config = dict(
    head_dim=64,
    intermediate_size=1024,
    norm='layernorm',
    rope_fraction=1.0,
    init_std_qkv=0.037,
    init_std_up=0.037,
    learning_rate=0.00108,
)
Each number is 200 + 40 x the weight over the matrix's rms, rounded and kept within 0 to 999. Layers, rows and columns count from 0.

# layer 13 MLP down (transposed), 1024x256, rms 0.0509, rows 273-327, columns 64-127
194,146,227,246,200,223,198,227,218,167,307,203,202,211,159,243,282,222,141,248,151,111,229,266,251,209,186,266,180,192,220,163,228,251,182,209,238,219,150,176,221,124,203,173,167,266,140,150,203,189,194,153,174,184,207,190,256,148,254,152,179,168,211,194
144,216,254,207,193,219,254,176,158,221,195,169,174,199,196,193,200,210,204,246,149,160,235,243,308,207,272,254,205,271,173,189,235,215,153,196,167,172,220,137,234,177,131,221,215,176,242,277,203,219,156,242,227,239,201,209,184,169,252,205,168,146,168,289
253,135,219,154,203,197,171,246,212,185,207,138,268,269,234,226,216,177,210,273,164,213,206,187,222,211,319,216,193,204,148,176,203,208,249,193,165,174,220,23,166,111,249,188,217,193,161,137,255,250,182,211,189,196,170,197,199,179,224,278,152,212,206,222
163,258,206,155,177,245,208,227,157,274,201,264,190,127,229,210,188,203,194,165,148,158,176,223,154,214,250,242,217,230,193,129,192,180,217,212,256,273,221,98,210,224,242,228,152,234,232,160,192,166,236,211,192,162,238,238,213,229,221,241,156,213,224,292
212,177,145,180,188,193,181,241,165,243,245,198,219,163,123,164,202,215,197,253,184,163,141,314,223,187,205,281,236,249,227,276,186,190,221,264,217,170,182,78,200,247,198,182,262,192,235,260,206,179,202,204,157,85,229,227,269,187,182,182,155,179,226,150
210,199,213,188,198,221,227,192,190,158,229,207,238,163,126,181,265,188,199,155,180,177,161,150,219,190,186,142,168,228,179,174,228,239,164,163,154,195,144,200,184,229,190,235,240,191,316,106,194,135,233,151,232,177,185,222,213,237,173,217,186,233,205,170
185,182,192,171,181,253,183,192,229,256,198,263,166,268,180,227,156,263,256,179,226,173,188,237,183,214,186,138,109,237,210,231,180,250,202,266,167,188,221,180,184,196,252,223,233,206,143,161,146,200,157,188,183,241,203,174,147,134,220,149,179,170,328,229
252,173,249,192,227,245,204,229,218,300,157,207,277,210,174,175,172,147,264,176,253,199,184,205,244,168,217,175,191,304,169,245,214,182,207,229,207,246,193,218,141,142,245,163,196,146,170,163,182,133,152,215,174,181,243,160,136,245,216,206,154,255,192,236
203,248,224,213,225,182,226,93,213,194,296,229,252,193,211,207,165,140,184,198,215,270,160,190,227,139,234,181,129,134,123,229,154,253,242,188,179,249,162,180,181,148,187,201,212,158,194,148,255,171,170,203,210,133,172,139,168,216,170,308,203,190,235,229
170,188,178,260,203,195,134,173,320,160,154,205,220,258,163,185,252,278,195,166,248,216,182,170,214,170,183,146,233,214,251,228,240,149,188,242,133,282,197,167,227,137,240,158,208,248,195,159,275,219,211,255,222,287,238,195,184,139,305,183,146,204,211,180
146,240,197,197,212,182,221,200,149,184,260,211,198,173,177,180,220,185,209,147,210,223,215,218,235,202,208,232,130,219,109,186,249,198,200,269,229,229,238,148,255,216,154,205,200,234,188,118,261,180,246,162,166,195,146,228,114,111,143,244,186,173,183,211
187,179,186,202,278,235,238,151,112,230,247,231,287,93,201,193,168,144,219,121,218,221,246,247,154,214,136,201,133,184,225,239,211,221,215,209,232,194,197,231,121,244,252,148,174,140,207,189,202,209,185,225,241,189,239,237,190,244,198,200,203,193,230,163
169,152,243,290,192,186,196,145,263,179,184,227,228,187,189,227,181,154,215,161,230,151,242,220,224,236,157,203,239,214,201,153,192,239,198,226,256,230,122,197,137,139,222,254,223,199,183,159,172,185,173,158,206,242,189,173,220,150,198,230,207,157,165,284
225,281,220,202,266,187,191,230,179,180,227,239,204,182,191,234,175,228,202,162,123,252,205,202,154,196,204,198,235,237,243,149,168,146,156,177,196,158,172,182,161,187,216,168,156,191,207,413,199,181,181,237,250,136,161,196,142,197,162,136,240,249,207,186
161,122,244,166,154,157,148,239,186,236,165,212,248,214,256,263,203,224,172,173,172,279,247,228,226,187,264,253,143,253,154,181,176,185,137,218,224,133,208,192,260,184,227,265,145,219,200,190,140,172,123,250,194,107,241,173,199,220,184,164,205,251,186,259
132,258,220,260,156,138,235,227,155,214,182,236,215,152,224,257,148,219,195,193,219,197,208,244,245,187,158,148,237,120,143,212,249,193,234,200,200,157,160,192,117,190,167,199,189,191,164,142,193,204,224,165,200,135,237,214,186,217,224,273,186,194,197,249
285,179,129,93,175,153,258,196,172,185,121,232,191,169,236,253,249,194,239,250,203,318,313,196,244,175,157,252,214,114,267,196,211,158,232,176,199,162,161,264,242,199,167,221,205,263,212,67,215,186,224,157,230,220,244,269,259,242,218,198,166,187,248,197
202,151,271,183,235,244,193,224,253,191,214,162,227,161,188,227,211,198,184,188,173,211,245,215,131,185,206,184,244,258,290,232,185,178,236,187,241,140,228,98,181,183,244,195,186,141,192,147,131,172,211,238,184,218,222,233,165,140,203,211,165,207,239,149
138,159,157,223,211,213,160,279,132,251,210,152,180,113,189,130,234,129,227,198,162,226,135,296,175,214,207,192,120,167,188,221,250,286,220,227,192,202,135,117,225,231,131,220,201,198,179,119,168,261,211,273,187,216,226,230,190,231,256,192,159,188,252,199
207,202,230,136,203,180,183,117,210,220,165,236,210,195,197,171,215,233,209,289,281,124,213,184,194,178,211,191,144,219,212,212,172,264,147,155,133,269,173,279,252,192,252,171,157,150,257,104,230,210,152,249,195,146,199,188,259,162,142,254,201,237,202,218
117,217,198,196,112,241,229,109,175,81,292,184,179,191,177,221,155,203,117,250,169,205,283,176,141,208,189,218,235,233,224,103,244,201,193,232,252,89,272,248,242,100,204,114,251,148,156,132,174,213,206,191,166,208,204,126,134,148,193,124,246,302,160,137
246,226,206,213,216,186,247,175,225,221,210,168,183,197,172,209,158,235,183,216,188,195,219,216,234,206,291,203,186,170,200,211,174,170,203,209,200,229,151,0,224,193,231,171,233,171,202,274,189,199,230,197,241,198,139,195,185,236,172,201,222,203,176,269
219,255,170,234,233,173,200,163,198,151,222,166,204,164,226,228,120,234,194,169,273,233,140,225,207,190,230,261,116,196,169,216,243,233,145,215,172,134,176,233,204,247,205,276,173,223,234,182,159,217,188,201,187,227,222,236,176,215,227,162,220,205,171,167
183,194,245,177,201,202,157,188,231,283,220,187,197,188,207,162,196,188,175,214,208,218,169,225,207,249,237,204,188,219,179,110,211,166,145,193,192,190,204,188,199,222,202,135,156,194,225,310,218,151,173,188,205,190,198,222,139,174,221,157,232,302,191,219
150,207,181,186,162,155,231,193,209,252,208,238,176,174,258,255,171,219,253,254,217,162,257,219,194,179,178,79,207,236,284,164,188,161,201,156,221,139,150,329,201,222,277,282,159,145,256,251,179,157,157,157,180,174,260,146,149,237,254,165,203,271,232,236
235,258,184,222,165,227,173,183,241,206,236,157,192,266,222,202,200,143,191,215,193,202,177,194,161,178,237,221,215,216,194,238,199,244,231,169,205,236,183,246,212,236,157,189,224,197,285,344,174,175,179,122,217,106,174,218,199,238,208,178,174,243,182,212
180,284,193,176,162,188,238,223,219,218,240,181,143,194,172,253,277,141,174,209,215,206,170,200,213,163,283,172,198,277,192,73,185,262,237,195,150,179,178,215,162,153,206,257,158,202,146,208,213,211,146,186,162,211,167,271,128,139,172,242,228,195,193,219
230,197,201,187,115,169,188,210,109,255,205,249,232,184,203,220,133,166,200,234,213,197,289,172,235,264,176,286,144,224,270,209,248,232,157,158,107,251,196,249,197,211,170,171,197,189,293,149,260,199,172,173,185,132,243,219,179,252,276,197,203,152,122,121
218,193,187,197,219,269,284,172,140,158,178,194,154,215,186,143,168,260,208,288,196,256,275,154,199,171,169,231,200,256,194,268,128,166,212,230,235,218,177,243,219,133,267,225,212,199,174,203,178,105,164,253,222,198,170,168,220,178,155,151,162,229,151,178
220,100,175,223,184,281,210,137,251,132,239,180,156,222,194,280,152,250,115,130,201,209,157,167,149,146,258,194,201,185,199,199,175,160,217,247,275,216,213,122,165,164,137,215,190,230,205,230,205,171,165,303,220,211,206,232,197,139,194,228,220,265,223,180
232,250,282,162,252,179,200,211,211,241,137,225,226,226,203,151,289,163,196,195,173,285,200,103,196,236,197,213,216,222,188,199,151,178,170,186,193,217,154,205,151,141,192,187,228,126,216,154,201,190,132,245,312,186,159,256,138,185,170,160,164,219,207,240
206,190,181,291,182,199,191,223,248,253,165,206,197,167,224,213,231,145,217,146,177,128,159,242,184,218,243,184,137,220,189,150,181,194,143,194,237,195,144,199,166,188,186,307,211,205,140,299,235,219,158,153,208,204,235,215,168,162,247,208,124,213,218,171
151,222,162,163,174,194,172,223,223,178,171,201,214,247,169,193,179,246,166,196,194,212,169,228,188,240,177,164,248,268,196,158,197,212,208,177,198,224,156,206,215,205,258,146,145,250,229,233,254,174,171,207,265,170,223,196,189,185,220,115,314,204,216,111
192,121,124,150,199,168,271,210,150,169,194,225,214,176,147,184,152,180,253,223,237,227,202,248,246,179,316,229,232,206,186,209,196,228,161,261,228,174,133,149,124,211,154,254,224,202,306,112,253,226,241,154,146,210,187,188,210,261,177,221,193,197,241,196
228,240,171,210,180,196,269,203,222,201,157,192,203,153,230,210,223,201,241,237,211,214,216,196,177,238,188,201,237,177,210,202,197,167,259,266,180,183,179,215,183,202,267,152,126,197,243,239,201,219,228,287,237,196,195,182,146,143,221,175,172,248,146,173
227,161,216,256,168,238,200,229,206,210,184,150,124,153,207,156,150,203,203,196,178,174,203,256,198,175,263,178,147,218,198,232,205,263,207,181,226,185,240,223,143,258,277,265,244,152,237,196,225,217,267,199,223,192,129,152,244,213,225,188,220,191,201,198
201,229,162,198,221,163,166,130,140,258,234,200,194,185,183,214,216,243,231,173,221,149,175,205,206,223,152,159,172,110,206,178,235,222,191,211,253,276,155,188,178,194,325,153,176,243,236,150,197,177,150,174,183,267,157,216,206,236,187,249,270,164,163,168
232,209,301,203,198,150,156,245,214,177,133,198,162,214,177,185,223,189,179,223,214,194,187,253,213,194,305,161,197,238,144,200,205,207,198,176,218,271,231,144,287,219,173,145,132,172,223,323,197,189,258,216,172,160,225,209,217,232,173,218,174,181,174,195
187,221,141,175,199,186,186,123,189,195,126,247,268,209,247,184,176,178,141,217,184,235,161,221,216,248,192,203,175,230,193,219,235,191,209,238,187,162,252,96,159,228,184,175,199,207,199,273,181,186,172,197,157,222,126,208,171,195,238,231,214,230,171,143
223,164,246,178,167,259,267,212,227,215,195,119,198,250,215,292,156,179,190,167,211,198,127,157,185,242,141,169,202,198,180,159,209,210,218,233,173,216,300,285,205,244,211,186,155,139,199,223,207,221,222,198,278,297,227,207,233,170,184,153,204,277,201,236
169,150,152,245,180,312,225,222,179,141,191,189,205,223,220,220,195,199,164,108,156,157,170,191,266,221,271,199,221,170,200,166,230,184,211,191,134,232,228,198,196,195,255,201,262,204,202,109,234,183,124,242,152,68,207,182,220,176,196,205,178,200,233,202
162,210,238,153,230,204,199,217,194,169,186,257,151,177,192,211,240,125,172,154,174,265,169,175,127,236,270,159,200,235,166,188,221,194,181,159,251,136,214,178,236,142,256,277,234,208,191,258,189,241,174,237,222,250,170,212,104,203,192,197,191,268,219,163
194,284,231,242,205,266,198,199,199,209,256,203,189,198,203,185,181,186,262,189,168,183,255,241,165,237,240,181,191,241,221,225,221,171,175,193,242,165,221,99,147,155,220,213,187,202,226,141,228,189,231,212,203,198,167,178,156,255,136,210,198,167,215,178
167,123,181,226,216,189,198,167,136,172,215,157,311,259,221,202,195,212,223,232,155,189,218,114,120,160,183,187,186,176,176,154,241,195,271,219,200,271,250,221,207,197,231,146,193,205,247,213,155,153,180,177,281,216,165,254,162,143,178,242,174,164,260,218
198,194,236,162,238,269,180,168,220,176,190,222,257,262,146,253,202,130,135,178,141,192,156,213,182,188,213,229,171,257,162,82,204,194,154,245,245,270,181,183,182,230,183,201,205,202,185,220,160,229,189,187,167,294,232,201,138,187,174,193,185,200,192,163
174,218,218,196,205,203,144,229,227,203,235,129,186,236,216,147,257,174,205,132,131,184,203,155,280,206,216,245,154,170,200,159,180,177,173,198,164,234,239,212,185,185,244,239,203,258,225,123,212,218,165,201,196,99,191,176,204,165,244,174,182,153,244,180
216,268,229,184,227,186,156,232,237,242,202,210,179,165,223,220,187,225,205,230,183,204,229,173,209,240,259,231,141,245,234,161,154,201,141,244,186,149,187,200,203,171,182,215,140,230,176,348,238,239,176,224,181,198,188,164,180,199,176,197,182,203,126,231
281,190,142,239,212,212,144,195,212,189,253,135,208,173,229,193,187,203,194,227,189,234,222,200,214,173,205,191,175,253,128,166,163,207,126,230,154,229,234,286,225,223,226,233,240,186,219,179,258,178,205,264,202,201,233,217,200,199,215,189,200,131,166,226
214,192,223,163,161,160,201,207,152,206,177,240,182,177,194,180,149,223,236,261,184,227,229,238,272,181,293,213,196,185,203,172,148,201,256,178,196,207,217,152,250,195,148,229,213,171,252,289,215,254,149,260,191,254,187,170,199,139,231,224,172,139,212,207
155,159,212,289,216,108,230,220,240,211,225,236,144,204,189,251,251,214,237,219,194,213,267,150,214,157,173,195,242,136,174,251,271,209,188,184,172,206,245,266,203,218,233,212,155,141,210,250,245,202,196,190,168,203,178,160,223,227,222,220,190,194,270,174
233,173,242,252,176,228,215,221,198,162,227,175,164,155,243,192,190,126,169,181,144,167,127,196,166,161,320,190,173,247,180,169,171,200,224,179,209,193,170,97,199,150,160,241,160,214,243,154,239,226,270,228,235,254,160,204,205,206,177,229,169,194,209,218
221,154,104,203,159,143,146,223,203,165,179,198,207,224,162,263,217,233,228,174,184,244,162,152,235,185,184,207,190,188,193,163,182,210,188,268,237,215,265,222,273,249,229,184,189,183,124,99,104,187,183,258,172,235,241,217,164,143,188,179,195,206,160,170
186,192,164,203,216,180,187,153,224,147,222,226,193,216,187,146,178,198,162,213,233,267,161,174,208,147,185,211,167,148,268,185,163,189,166,284,194,151,216,226,222,204,132,169,197,233,183,288,155,218,164,181,253,197,167,175,178,227,168,185,164,268,211,175
190,173,223,182,189,232,228,176,222,247,135,214,194,188,182,170,235,222,141,190,227,181,212,180,224,210,316,271,221,225,233,213,210,191,207,164,150,232,260,94,222,207,205,272,140,140,254,269,197,140,240,209,235,204,129,177,227,173,158,189,186,254,214,210
174,183,266,133,139,186,231,204,196,136,113,224,180,215,225,154,139,153,244,167,214,165,209,197,176,205,220,230,226,180,161,153,176,207,152,160,228,199,243,232,114,194,248,239,172,146,200,147,179,220,185,220,181,199,249,269,173,187,177,232,197,195,192,229
# layer 13 MLP up, 1024x256, rms 0.0597, rows 274-327, columns 64-127
112,169,226,234,165,219,206,227,229,210,176,231,281,252,191,171,186,263,281,218,232,222,200,273,133,202,187,172,218,210,210,275,183,255,207,174,197,221,120,201,227,287,198,215,145,213,157,188,80,201,242,199,181,218,244,205,162,240,240,237,164,254,215,112
118,162,197,140,239,156,197,262,196,252,182,162,267,181,214,250,195,188,185,204,224,232,118,222,176,168,224,96,133,204,157,271,274,219,212,134,203,170,333,191,186,300,185,250,181,209,314,158,212,223,298,226,194,196,203,154,197,171,257,237,156,197,155,192
204,244,249,218,164,257,90,246,199,190,170,213,212,192,204,112,264,262,168,199,147,204,141,202,149,241,217,168,222,262,259,270,207,233,220,248,176,219,180,168,218,233,298,237,150,221,251,225,131,207,248,166,187,137,170,195,224,156,169,177,176,259,165,179
255,141,287,244,273,193,136,180,173,265,139,237,212,204,200,192,219,270,196,164,144,159,232,195,190,261,195,229,252,169,150,185,169,233,247,203,219,225,190,193,183,172,207,164,162,262,106,219,223,270,294,115,162,268,265,180,242,219,226,168,217,152,175,234
224,316,227,145,225,303,222,127,171,319,251,208,217,156,170,231,281,177,147,222,276,177,183,230,197,135,170,218,209,257,251,232,227,165,272,119,207,185,211,195,196,196,191,215,228,165,245,158,187,99,196,146,207,196,165,213,209,194,188,261,220,211,186,236
151,237,237,197,237,194,273,232,228,220,247,163,260,176,188,247,212,202,116,245,207,169,210,226,285,173,174,124,235,222,163,173,176,136,211,232,180,171,274,200,248,167,207,199,215,182,165,189,163,168,225,159,146,201,252,220,182,235,256,175,241,191,109,188
180,183,196,152,191,125,242,241,202,260,244,258,237,255,153,169,292,226,194,163,193,226,191,207,195,220,128,207,229,245,245,206,149,160,203,237,238,150,157,186,221,180,202,203,172,236,210,199,185,251,170,180,149,209,163,274,240,200,240,207,200,243,269,195
285,221,195,272,184,243,255,238,158,195,198,170,167,173,191,249,199,290,245,176,182,237,169,146,164,247,187,192,230,218,237,182,284,164,264,212,211,168,224,223,217,211,218,170,215,184,292,180,116,185,241,185,183,192,206,174,247,232,211,133,193,171,152,265
202,276,225,201,173,214,283,186,245,188,200,190,243,224,201,201,205,201,235,193,134,118,131,154,138,197,213,240,213,247,212,125,121,234,220,230,152,194,177,233,155,237,212,241,135,219,208,130,199,212,218,233,124,146,183,237,221,178,238,187,261,234,221,255
204,179,195,244,216,172,232,199,216,184,205,142,138,166,204,197,219,193,218,259,184,212,151,203,216,230,171,183,206,140,326,172,239,241,183,216,168,210,194,309,144,163,187,234,193,220,219,201,258,147,256,191,212,150,222,181,220,249,178,182,271,240,168,214
180,192,183,249,255,197,240,254,141,295,190,213,212,207,197,220,139,309,117,184,227,247,186,218,191,209,138,186,133,227,226,190,194,185,131,151,206,157,244,243,192,236,251,193,191,202,186,219,172,181,140,266,259,261,213,172,229,146,247,211,171,239,215,251
119,150,156,120,180,155,234,195,197,199,213,125,152,167,149,176,251,188,182,230,218,272,208,202,172,228,185,256,149,214,180,284,204,220,209,170,203,196,225,221,196,245,209,299,220,219,223,196,244,174,219,209,202,247,225,227,127,197,256,169,270,267,269,182
133,242,283,213,240,231,263,204,196,184,281,177,237,174,200,248,134,268,194,192,196,234,161,197,219,154,197,65,194,166,203,246,206,185,209,238,219,214,243,191,212,206,180,236,234,212,216,219,154,212,157,204,204,151,198,185,199,202,202,212,209,258,115,178
98,243,214,162,182,216,249,196,133,162,210,152,198,149,168,181,225,134,164,173,187,206,88,250,135,242,215,184,171,193,163,190,180,186,194,184,173,222,295,167,214,239,197,176,196,137,216,231,190,223,252,201,138,193,202,236,207,128,252,230,204,192,148,219
202,208,142,191,177,237,225,233,233,236,261,202,202,231,222,139,225,230,165,185,229,258,176,176,212,197,198,220,200,288,165,235,181,168,249,189,236,208,182,242,194,187,225,161,245,208,236,176,199,166,250,206,172,243,164,258,280,202,206,244,186,257,126,155
117,173,211,223,161,221,149,257,257,217,198,217,197,173,251,190,225,188,271,179,172,207,183,279,243,219,228,118,120,208,265,177,249,230,175,233,218,154,259,276,208,207,196,158,122,197,221,165,202,260,159,227,157,220,145,173,141,190,324,191,235,186,203,216
164,240,200,246,255,193,169,145,163,204,196,170,302,204,209,122,218,228,184,224,226,216,157,139,197,254,213,239,161,240,193,205,236,269,141,182,160,227,210,177,168,236,184,156,135,224,194,145,178,231,225,175,190,177,151,244,252,163,181,163,176,189,173,231
114,239,179,248,290,213,146,159,249,187,224,227,189,182,180,177,180,225,169,233,194,246,198,252,158,248,221,314,178,135,132,242,186,248,148,231,249,200,228,182,180,213,222,220,161,227,193,224,161,282,236,240,212,196,180,154,179,169,252,175,256,177,141,195
219,239,150,175,172,191,228,273,197,231,183,280,196,254,152,192,233,218,152,251,168,218,185,167,282,186,193,199,204,208,169,139,163,180,264,185,223,154,146,256,190,197,239,170,128,197,272,137,212,217,228,198,147,66,201,201,190,116,237,212,224,165,189,195
147,204,221,187,249,164,199,202,197,271,195,206,190,233,206,215,213,160,182,182,209,163,181,157,260,142,195,152,208,216,196,271,127,242,240,186,168,139,165,258,166,247,270,200,213,223,231,117,155,181,233,250,108,252,115,194,198,177,242,159,278,116,136,215
220,128,164,224,195,217,235,210,193,229,262,161,233,168,194,161,258,156,214,185,235,156,200,258,187,177,218,261,238,229,267,169,219,175,187,217,144,230,195,154,213,259,219,202,197,200,163,213,191,238,219,289,244,214,276,216,248,139,172,214,222,243,213,117
225,182,254,176,140,194,195,260,195,271,184,223,134,150,239,193,190,186,234,194,231,148,214,198,219,159,158,113,218,267,156,226,183,152,235,218,214,207,190,206,179,152,294,253,181,197,258,209,176,202,168,172,145,181,168,167,289,225,216,162,218,186,210,271
168,254,176,157,282,187,191,241,143,200,259,196,195,229,208,266,156,172,189,150,213,179,130,225,229,143,192,139,218,258,264,229,200,156,229,233,243,96,192,183,209,250,171,207,179,215,201,148,119,236,242,179,233,269,206,195,190,209,168,200,164,205,130,199
221,199,225,114,213,190,189,178,159,155,219,254,206,231,197,232,256,195,144,215,270,201,262,233,172,170,130,173,248,162,161,194,203,187,179,209,119,212,121,311,211,184,151,230,170,270,183,146,199,195,194,184,195,236,236,231,208,224,214,147,273,197,222,184
146,161,188,205,211,257,227,249,194,248,250,166,221,292,197,202,197,284,234,169,160,176,226,192,150,214,158,190,245,191,226,218,202,174,141,245,213,160,212,216,193,219,174,241,160,246,151,177,195,163,244,152,158,247,212,182,168,179,222,178,214,182,207,184
165,223,154,186,215,249,222,244,200,161,262,184,268,216,267,196,260,222,197,205,213,251,214,194,261,183,182,180,157,191,178,264,266,240,243,162,142,199,194,222,213,183,176,196,210,175,233,170,242,195,193,245,163,224,241,161,179,135,278,231,200,218,192,200
165,194,178,193,174,223,158,239,185,163,179,235,161,163,157,188,305,226,204,229,242,185,224,216,216,125,209,216,222,248,148,171,232,262,257,246,232,159,159,264,186,277,171,243,155,152,182,207,213,105,149,160,153,181,196,196,237,224,171,239,218,206,229,208
217,175,169,176,216,216,234,224,242,249,182,196,234,205,178,225,175,204,227,185,217,175,117,97,219,285,156,183,211,161,230,162,277,187,226,227,186,168,218,244,194,228,207,245,207,163,372,142,228,215,157,191,170,213,240,175,171,285,227,259,238,171,141,202
130,183,227,221,226,146,117,299,142,277,138,205,185,169,203,100,165,183,220,209,218,264,155,228,229,199,255,235,162,173,265,229,246,184,186,165,155,176,159,194,176,175,288,190,169,219,201,201,202,193,226,167,223,237,185,205,186,189,200,190,213,207,208,172
220,164,96,198,207,225,240,191,238,171,215,157,177,179,146,199,234,236,175,206,249,188,222,233,214,165,225,98,254,251,251,223,221,130,166,192,188,220,177,201,192,178,223,234,177,185,197,189,221,166,222,222,147,123,251,186,261,181,178,181,204,224,159,217
167,116,173,207,154,237,237,204,224,226,199,247,229,206,294,284,176,227,180,103,252,246,158,181,251,253,205,143,177,214,163,256,160,158,211,192,225,91,253,214,147,161,184,264,220,252,148,211,199,223,214,201,152,299,108,154,158,131,157,212,214,196,168,225
214,250,208,179,211,245,173,196,179,217,170,185,173,207,201,212,175,250,242,165,235,147,161,194,186,212,226,193,199,221,234,239,227,158,191,153,204,139,269,190,242,251,237,213,213,231,279,202,194,204,215,159,94,177,132,191,282,205,201,190,222,254,157,306
184,175,240,193,248,125,118,225,213,233,240,181,230,202,236,172,284,202,139,202,212,212,177,214,204,199,173,216,205,164,226,197,241,240,278,124,209,128,240,192,219,214,191,229,208,217,197,128,231,194,213,237,207,147,170,214,182,240,288,195,138,194,204,222
206,229,194,223,235,232,174,200,206,171,232,176,213,262,180,196,186,216,199,139,136,154,225,194,187,198,181,211,199,260,233,132,253,251,176,201,164,180,251,174,202,154,197,198,224,101,234,186,126,212,207,242,142,145,174,220,241,178,259,164,186,212,187,210
272,241,176,146,222,247,243,171,197,183,257,175,284,248,183,230,203,257,165,306,190,148,191,205,225,213,147,150,285,159,285,191,201,207,265,143,221,229,138,310,147,136,152,247,222,197,172,183,174,150,245,231,186,245,205,227,181,153,159,270,148,172,195,186
261,217,129,232,137,203,181,230,173,207,143,234,167,198,243,261,184,246,175,190,207,203,144,160,176,159,179,211,168,257,207,274,195,275,191,208,186,165,174,173,203,224,195,218,253,167,207,137,158,270,199,232,214,204,181,232,219,237,242,139,211,169,161,258
144,180,147,228,151,203,285,194,200,199,237,212,265,230,186,210,215,235,175,211,167,172,259,162,217,218,148,239,145,158,235,194,266,177,167,214,164,182,170,217,186,180,221,296,234,197,221,147,222,186,192,127,240,224,206,120,205,164,156,167,171,209,193,210
272,174,322,197,171,176,251,219,136,180,193,218,164,213,180,181,170,227,235,261,244,195,202,179,162,159,185,234,208,266,189,229,157,201,239,165,196,207,133,194,245,171,241,264,205,125,207,162,175,172,223,180,268,175,213,136,230,204,224,207,187,180,255,188
172,165,177,229,193,237,180,228,194,191,239,210,137,271,223,205,212,241,193,187,125,175,167,264,223,200,171,191,131,181,176,199,231,175,154,227,272,187,206,224,203,216,136,192,194,230,241,168,132,231,184,167,168,159,212,200,148,193,168,261,176,151,193,186
285,229,213,136,230,164,200,274,191,222,243,235,169,173,269,125,164,236,173,229,241,184,229,155,151,193,175,224,179,248,212,223,239,176,147,194,240,151,231,176,217,173,158,179,216,246,198,143,148,180,227,169,182,236,241,190,165,188,290,165,175,180,119,235
220,213,305,221,206,240,239,158,249,228,226,204,245,160,229,143,134,212,209,228,153,139,199,213,215,189,112,241,164,195,201,178,171,145,263,225,211,222,219,199,209,301,205,155,218,226,298,174,144,128,196,170,188,212,202,201,196,161,250,248,222,169,177,222
201,217,251,226,249,293,171,150,229,180,157,144,192,249,231,220,209,160,133,255,236,210,169,232,266,230,211,204,150,182,112,262,211,275,261,198,173,154,223,219,189,148,217,231,167,188,245,173,74,172,157,203,282,196,195,209,203,206,250,238,227,147,133,184
209,222,172,172,209,153,203,161,239,157,260,222,232,204,196,230,326,319,156,196,135,295,195,232,273,257,178,155,202,237,218,157,218,258,229,222,203,218,188,228,253,231,174,244,117,227,219,138,248,202,194,210,204,173,154,261,151,177,167,200,267,193,143,165
122,253,260,192,165,109,201,184,168,203,131,298,142,143,153,216,127,259,181,197,163,171,124,205,248,188,160,113,286,194,215,234,185,222,168,134,182,233,221,233,219,193,204,224,138,226,227,202,171,175,170,240,200,176,212,259,148,203,206,200,225,164,227,294
272,273,279,256,198,123,218,236,141,246,150,252,202,157,194,231,203,136,177,282,179,182,164,239,180,151,254,250,234,163,242,242,265,223,236,237,199,199,165,165,227,172,200,248,156,162,143,164,195,189,199,224,129,238,248,186,211,184,181,200,118,186,194,276
148,116,192,177,215,229,203,254,183,189,164,169,231,291,131,190,128,183,222,175,181,192,177,135,210,121,207,144,234,163,242,167,232,186,98,212,179,197,188,203,228,159,188,225,208,217,162,196,197,266,152,179,182,291,213,206,196,165,252,190,201,230,160,240
158,154,219,179,213,182,204,170,151,215,143,167,120,263,179,144,178,265,184,241,199,131,186,205,239,171,149,216,213,223,217,150,194,223,211,192,168,220,220,219,169,212,225,195,172,173,180,211,203,198,269,149,189,247,154,159,208,186,179,152,215,243,226,226
156,223,262,203,246,224,181,160,188,206,193,205,161,207,121,205,262,181,174,191,221,150,154,219,218,187,196,179,114,253,156,230,228,183,164,168,158,164,218,158,161,163,228,250,197,159,166,261,218,187,251,181,208,170,184,145,191,201,183,144,173,236,154,178
218,257,168,225,233,237,170,259,119,153,170,242,269,201,204,219,185,223,142,168,192,238,163,221,200,179,198,239,139,216,214,196,214,258,241,272,258,152,126,215,99,189,241,184,131,261,164,184,219,186,197,271,218,152,228,182,252,226,212,216,200,68,175,162
226,252,242,212,259,142,232,241,137,182,235,205,264,148,229,180,223,209,195,211,202,193,204,236,267,163,219,213,237,260,222,246,195,178,132,154,239,209,164,195,189,226,160,264,239,228,193,131,209,263,254,209,188,199,211,205,200,164,183,219,194,220,152,223
171,213,225,164,199,165,191,222,163,175,237,254,232,190,194,204,204,226,182,199,230,273,225,272,172,173,173,172,241,218,144,191,205,98,234,196,161,211,171,213,176,234,192,229,233,234,191,183,126,229,206,225,197,163,173,151,185,170,250,251,181,210,226,163
140,263,141,178,232,167,195,285,199,271,226,200,211,235,182,204,261,206,195,190,240,272,189,211,232,214,211,235,258,229,156,255,277,178,90,242,123,184,153,205,215,221,318,209,160,198,173,196,167,169,202,200,222,144,208,148,166,223,191,140,228,194,183,226
164,213,153,231,171,158,182,239,139,169,253,199,196,164,229,242,179,176,247,226,237,184,176,201,141,183,206,190,160,197,229,176,200,173,204,166,263,147,196,158,215,256,187,231,245,189,181,186,182,185,152,252,269,161,240,193,284,136,204,84,194,149,167,210
234,176,216,239,181,241,224,199,150,228,229,180,158,123,179,177,199,274,118,212,253,179,176,246,225,196,195,173,196,196,200,289,212,198,223,153,224,157,161,207,210,210,189,152,158,242,187,223,127,199,215,224,183,188,158,123,230,175,217,185,213,158,131,106